python train.py --head_dim=64 --norm="layernorm" --tie_embeddings=true --parallel_block=true --beta1=0.95 --schedule="wsd" --decay_fraction=1.0 --final_lr_fraction=0.05 --seq_len=1024
Each number is 128 + 32 x the weight over its row's rms, rounded and kept within 0 to 255. Layers, rows and columns count from 0. Numbers have three digits each. The size before them is the row's rms in percent of the matrix's.

# layer 9 MLP up, 3328x832, rms 0.0336, rows 2239-2301, columns 520-623
094:094147165088163151129084131118088126164142092103126104091152114165156171049102144091150136131139191121189127167118176164069154148179129122142082105113170083088120127142190159123091077154089166098150148134125097109156145148119166159127156145173171108074120061139163100147194134082140129136107136070144135101091166
107:114131107087146123087146133124099146089149135131104131103127129126120154162063148149160116095142109114157072123190139058128204106171145128140164078146091090162145124202108156086094126143197080102198192144166185168154226082147132138116155136188103130155170116117072114134139143081141144097124161105150133114133150
097:213167104165095183125136090120142127135166128156177176187121062160112142152137089065078113083124140094142132116148144128126193165158148125166172123117221146125107099120160079087116154148139105175102139115129090131165119142110153147115153069104138107080101069171109187161178174184135131093132106132123069167171162
095:123118088040152153131108146147232166131150092105103146171143106158123068157176151115086111157101118144126157115092142132117145151155076136136158094134138137134083115175131114129133049170109047128134094112162130091112126113057151104165113146053109121093148115088177118134114076138149156165180120145180134144146147
100:118101153098139094155064128113129092169102082214150140119149102188109129167089142135123102113143099177145132144183153149123119174162059070142091120119153137091143109145090114125153089134130159147079059135163111125161170159102112110101123142101094130158126079121130144102176109114131083146119170104138161086136075
101:138111124144162110137127147124064120128126155147126131174152139161153148083163192078147190132100127130128131139184094137128157123126086105157120159101132119117084100118113077095127116164121138162174114127100124026127124078126089065189123114147103141076182154078116111164113154113152128133116100148145141117112113
092:144152094119111116085122183101142144134132131102064143081180122196129098137134145159085107146113101125131208105143091060104064071100096140176073129117105168144139122071137114098134209128144112137099076097094118154136126116133127118053124172060070090102055107139135069118190132132125125175136112100106144161147050
105:137164090125106145155069118131056145124167193120108151152074125092093138154182179112109121156098151123136129156153141135176162175100119152136114138102141114106148182115152119200134091123111128142161129180117129128177143170122081144134100142066190080183167104148141145133162095133078141136073173163157106184152124
115:132144111087112165164111101114134100159117128138079133174066117127161181083181123114158150132118087112162085135130097084085167142169141150072145202034084173175123122118155117169130177200115140130140103144100116143123160144134116118146128169077085126138113107126162131160149122097137138106147107123128122064147095
105:096119162119128115157115183111193133133156107145146176141096138152139147105105088171139147106112092078160137148164112056119140156174091115181137102163093152114100108080089134179185121130181166117133127074186124096122189173090115097162120148112165108118167186122170103091139190178168078122083068068156129141118160
103:155109193153206123148158088136150141105144171102171171123087093123159120116117129109151092144154130082085083178179092153103146129081130113125159119115141124138092137104150137096111139092094144114124109078151197127161127073128138170154219178075096163094166119101098162177190209104166077117155134117124051133118145
094:049132173114158127087123133130121068157042087105156143168161115053115061165076115151143127134136124134093150117076162127142110181119170130146197134143164087175164103135155141127148107136104110172073088142145079119120110070095102083143153112129103175172154118137129154114139097088084137116124136101198102131122116
097:184143108166131110130129086135133109094100061098080134128139164173103110060144115109101083084140152139124116150084137135105126116112159119120155190125126116166087173116168074153124167160170133144186126159107141110184081079185137097181122203106112158097123153084198128104155133156108115093172147126119116132071142
102:116135085111151097112156079201117091166107139173108119165175133107129160171166111089126129137099080138189173099130138074157114090188138107192121113128148135113152110077155173090105101121145166107136127121140092142135176153100153124147148097163160106179192141157101133121109171139133089155100118171128070154125108
106:187158134176109124106110174095101105125176115088127130092164047101149114103158195134130084122122144079177104100086075174127106131165113158119104100136097145169139180080114113130129166076123093154123095175116161142072157147111112187132151147143135152117169102148120130155085099121052133186082122113164079115096144
097:180119083138137157083168192164113161138179131155136126176106156171120139136151119148123151099182070077082140141145150108185103167095116179128130103157170147135102114129120174161150103133148146098111124140122216152084090098095115089128180109147167125090125155096172067153086166145182102121161077114098153156070108
094:120081140193115119123111118097134071121113148173108143053150114169082087101152101090153039162150176129133081169101120149134182085183149171119101141152213158089084099157134092133100130186091106122144164132104131223157156155149139153140144139156145159189000160085091065169110081165151125105162083117157125130175122
093:162165118068189151168097118141170086138132208131112173129083139185148084183103172062056137129153132092169157125154106160136114095106145172112082121170148076123132126189109104143109087144138151126080145087175119157141087127067145163142187135128062141129139167121097170130119152105106092114101050099114149150183146
093:113107127119088131100109111136113133118175150098097089175068146127068071077159097129100101137050142154101143140130119191108128135082134117149103092045107126142154107141153148091160163078030123117178107194160175107185153101115083094156156159134117186066162125133162102096113104129116132126059135098105053131163128
094:099088111132136105130071120066157150137150111130103160152189132122113151110139149078046120160115185115197086137170156085154117103129143105162086107136094148162096159075094096108187127120187165103155104106158168156103100115111108127116138102116121159113087125133113146110142151228165163192102118137122152144160115
093:127142148115192094065104130084108068133162111078076127128143172083106117128143162157136132082138100133169058163112192077142108120124165092151183184132216092129105160133083103164136075126130156102110147122156130171085153113129110106090130150137144132119132097125102108161164127186099109148200107101100128051131154
090:128108148173147144038156144130150121059102103126113154152146101134144098173096161106107087152158084092123086095168108158113114148097155157173154114107160126178095149122108109161081075099158141176127137084045146163085133138145147172135154137166168123133157110159116136151137132142137083124094168149088160096112076
093:082136141128103061107095113148176114132149175130154128168074110099120160118158129116165093148118105120087144085192131216104094138089132180161120134191153141217128140108064154094115154092126125157071067158148121069153108082124112123122132101088110100167117119123137149121152159218162185119092108093094184094102171
096:146153169168147108165166101128119136092168137074117145090163123090139133100102102089115142128123138155154121162152129152170140157166168162101142137093134171139134159129227136147099119134156094114108114140144070126173146122122166204141137176102159121094121092094158058133196133163056090110178139115144144167080176
099:118125049195121135151110088087107112100188110054128127153086106091166074111171120070090142131094201108149141135108157118150196083115152121070146156116202119142120112138099124137116101157110204122100074107079106163173198149092154140104158147121144160153125123160182134118120130186153149143115125161110166134059128
096:157089138107154148134121107150163165071145159134093113104129053170123117165136147129113077137092135159111157124132083144163089133212133106207131133120167125135110135175153138137098099102170168154103101138090152149103157102196155124171119123155087113080155245165092083128142131129142128080111043073125109128118100
100:117090062177146116156076103098117167164125120127121080120176190149103165171078076167096132087127113124124153146089131115121165100139157083097146066100140140094124124111105087044148078196062141121158146082106152090153106090118158099086099137196128201136118157146087121132152118119084166148047102136210103171114090
098:133113084054111127124091135133156087148144142134121122136142118154131212112170208090160121113112077144095142192096196106039089114093129103102095107172105118101164124156153082115134148087101163062085130104116086118119139143110094086136157126137128147165153124135098117168142153110143136179149149183094073133111126
098:095153177103101124144172130136126165069124133089194095149082135068157096144135103106153111123150082118115054133093092109153162062095090120115202138075150099148113151126163134106070108140168164124190128145161092121101146102068112134151135104060160136166124149162114075073114132170148167084138155200125086163103110
097:145105145135139137072134133141095080091130147096233133079085056157113095090125137114152153079148142142119066151160184181168086098111154171125110129114135108094095074122175090160114100127129134104095146115119139208128119053164157103109102095174136101098109191172149115096141117220127065099176126131089110185106097
108:099209048109144148131115076178101160119144141134161114119118086137088109140121171079184125156166142139186179198175148156127161120101115083190097090138104105106096118144135106166125152112120134102191184132128116125133058128135157160068124149149133187142140100081142170178052107134145198091102157085103101129076069
098:184113092141132095172139115163197112117068085141101119120115165152108114119117141114109096040107102169132178123152122128139112077104153177141147106122143160163130171130142112088070140161082161204092115154181153129161141124062081147141139124107126151086156115211202081099130146175082108225127112137127122151190121
093:080160079163124111186155112162114110167142161091120086099118148131154106206104162083116149100191104094134092132185129090143112091050109118097156084088176120188119101138105097135075167173180146124094111152128083127136130116109080107073090130106150138118161094141159076163142139203114128137099139151094121084126127
110:149102105075106160060129124142174115165087129119217069137079125142112106172155141061168195126080210133148157135135160159119123123093121117092185113153065101166135173139090099068090110139107096113163135166197140146186125089117129123144130149113148140088051098133168169111128137176155142108157117143051184141098157
097:113095161138071152101101139119104149090120158108148103127108131166110089110156141140079121059079151169153156112112104124227094172120135072140104188137154185131118136071115107133146176120165111140129160164113187159106084140136128111188192150112117051163066117144135173063148147104125071142138146145100121148120134
106:142171146165102093106154089073147150097149089153138133106083141092131086151121111164119158141143125163115139111153067132163145106072115094103166147170129151174117076166101155074119095092180116175154145131151102148161115151093106106138103119157159110161156135098122132154107133136142124176141129142139064155209101
110:121120109125141108162141156125128090149113102133090098151106165073151079147131071152124097029114144083173136100132165131021116110101142120082199100126091129110140168124080108138101158176125134109109100163138121122155150095088111154141127140085092071137158132073135183160123133124140078147193147121112126152156148
100:106111135134104109120093095118117118185103096103158193100079085059156117165115099200145112131130137149177089107132136081094104183142135080122118149137143137162129142131050149114123140060088159132146104102103141186137191174113123176064171085105143156115112128135167169133163141150121145079124125183115159099123110
099:135125134153127122101111094127150148158140156125126095146144136111036105079084164158092199142111144162066199085147131140132119140141167108166182126119078091172135085112180127084190139188145129184119180076140118162091136085164112129122093157101137113126154117150117146077083134114144133126172095123138162127143118
100:146151144204151121125113085121155136097126153067160203094140167131134128121098072196118108116031173110179080109172178150134171124084140164125163159150094168145105133085138176106170121152182156114136075163094108135107107128153131108139149153131154150084155109137046162094149065152110118122144080043109088188135155
102:165137123138152097130145119164093090167116112132157196131130141066124127130154147131171132133127078099084114114137060093141194117108098149128175063125160119134140143147096052174126146148130123138118086094080159121116147078106128137092115114114167106171176132146118130126116107106126178146144177130130157115159112
105:130122173134182131160216148117121154186083111207149106120138115169115086154136096105109137117141149165132129072172074099153134100089142163161150162067091145087111162152075184140112161100048115066123085183179156141107186112174106190185105116156088125165100117113054138171090123164176100149143105133103149167163077
102:130118104120143148189103161110154141154163102137140146122133137108152077098105102159187086125148126186124121156113117111135137150086101085100166067146078132161144122054090156109145146117141109172183117145136137115138156127090127122127127081128151130157150138132118143096121101152090102086084070119126065138118133
094:108136139086094108019159157088112113123140180136090150154162151163116083115106095136103136161135102119166118118110137113139148154131185137054165091091144149117095179185116117155082141177185092112132141113144106157145140121123101176195161076119126172127159094075132134139143074089124079148126084129092083123177151
106:128137204150092164163176128130128102145177139133085161140127097130162127129158083114151093098112110126150140160123173161086131125099165112114172162114073126102135191119150115162157125177150078161182157121174138098129124127181119090115111159168140109149142100137099094092125184171123066098179089128145099143112121
095:150127124153113121105154143057152115166138081131157079168102136145143126176169154117141164186111164122167135167133106113126134062087090127123137112097154079163123160139107147186132055162105153137071194141094127063081105118177112190155206127101094172140145042095108065122104169153082164155153126116116159119081161
095:176182073048126114109135080149139177180139151125176107114113133146164094086060146091118101112090155144097149202109114063125117107099053176189180124085070060132089093100090085094102092121183105107124120133142166107119166107120114119237141174137163146168160167141154121104136118100140059139157169160129151125143125
096:102204110118141153146126115123080107110146136126102192090095127093143136161099107077135143102091141149164102146170104077149131182161122159098176192151156128088167100090135118128179104116183150136148187112110101132099162123107163103064126153109147177089080188097104127152111186104119076091109137116138092129111166
096:105096130165131131112150104120172095167140147155121124137120121088127094203131124094152109109123109045126156090133130102139124108082081072125149080137060139120166042072059131115113132106136167165147117133116069108099136101156078175157163103121132089087139184168147102137058145127138143115132141155066137103124126
098:179155119117195160108110077118097060102166144155091158122163131120139138137111104140163122168053151135094137136111180089058157085110141135132196089151099117100105035099045145105124173097131111194120119153151101097153124125192136145186110129114087133122141129112127164178104205127108137124177102116205122140119076
100:170106087189147223092126113134091137135160133164154097162140104087169184073170142122126113132161101115076122181150075101133112143155113120099069148160076215158155147155167128054117151077096055158159138128145093104150167148177081125118107174146222110185130133129141119123162153149112150154131087192155083130129173
098:132163141153122120109079155134124130099114160099159163165101100087115116133168129165161141171161158130116122189055088091171109124157108103174134059168110090144118162181165093134126142141116112141140181149144100109122135159159159107075157115041200130098154120129090150166176128139102188113156104128182124069133111
090:177158121150118103127153110164116073143174108124133114117090120098114166122169186147117128137152096116122104138112210099139127107149127080107207108188094116132153154149183034124130147206118138083139111119165103121137133161136087150172161141089104130115167110136073114122159123145153170165102135045102162098163155
099:128129129104094153070115137128119146095124172088123154109099096147121078097115134071119089130143156203173082121116131112097105076093142110102123135172143178153146176159136115092149117091053168124111141176113107148139126144148148147152108133122065172163131174168122144132096114129181121123082163141074131111140163
104:128094096113133173092124093117154129152110113140153100094115124077101174131154101119113160158183152072128139158153132122151145042132157118105170122100099132186160110132171134127153069110165163141157119129118107116125113073156172082191169152178139148102147148176129172078176108151114112169176116081167127093127188
110:163094134140056138092103099113156144107112060125148116075134085125206091093146085111111091094104136161087160141146109142148139083160144184077193220061057129079146131111062118088158082077166126103208106142130131135128113171108068119076136144086051148107146121127150123077140164084101089122135126127116163102153170
098:138083120118095145185204162180119114176171127075127071096115107133134106085171111182147131105150126202120106103109176144183208123111109110110154135139167200124149140119087105112124107140135116176079125124143081106124110164162124169076145086119163142128107170160167154103130087149094114147154110157058166147128130
105:137128129143179179128133174057115124139181116159077138051109124128141066154165117033082124061113178146197169110090137126144100091098158115142114140083142127182067224120078129146052169139223119131159102130139191166090209114108137067037144199139088171191177120180135069205108129145183160123143105162106149131099133
102:177116109167120171123102077108172138150116157059143103115118145115109101074142158145150143044127109110112162113122113144131121071140173166108078091104134112128071107159095156033096141131106099155155119154127132187116094119104104108104178175090048162165143118043093094077097090137131057195089124074112163094121107
102:116159114164165102145118107139170143113146193061130090178170084142113115100056163134133088092138128111102113176116148123142099126097151153137136102132085134133104154107132087172184110152077165126126150116079090153074151101159158108148152214121088121245106139117178097062138159135135105070141106151165133173124147
095:147145119122179110138105167185100136088191138066137123148085174145136082168101136148137117126144197077071145134131161100112168139146181132166128143195137079155130099114116116135048110089066167143110083108113075169077157083163104205171116063099163085116135115129156093159135115140087172137143167128164124103086069
098:121171161094126103156122043152140127158174118158186096169084100118111128166059091093123139083126140043099120132144085120181107114162111152182130096156069168120100098069140140077153126119120188142116152107121164132144117080154128207135139141072087088106061160151093097151164159102161076137149156131163121149122158
095:153148112079119149126120117091147051138109119081199122172137087103121124112185163122098075097167112097137118086109163124120094120153135098110112053159167131124135145167147103122127130130088111089105088091152127135143101111148126119137078105144149165131131172129157093113127076114073112103091112180181130180153133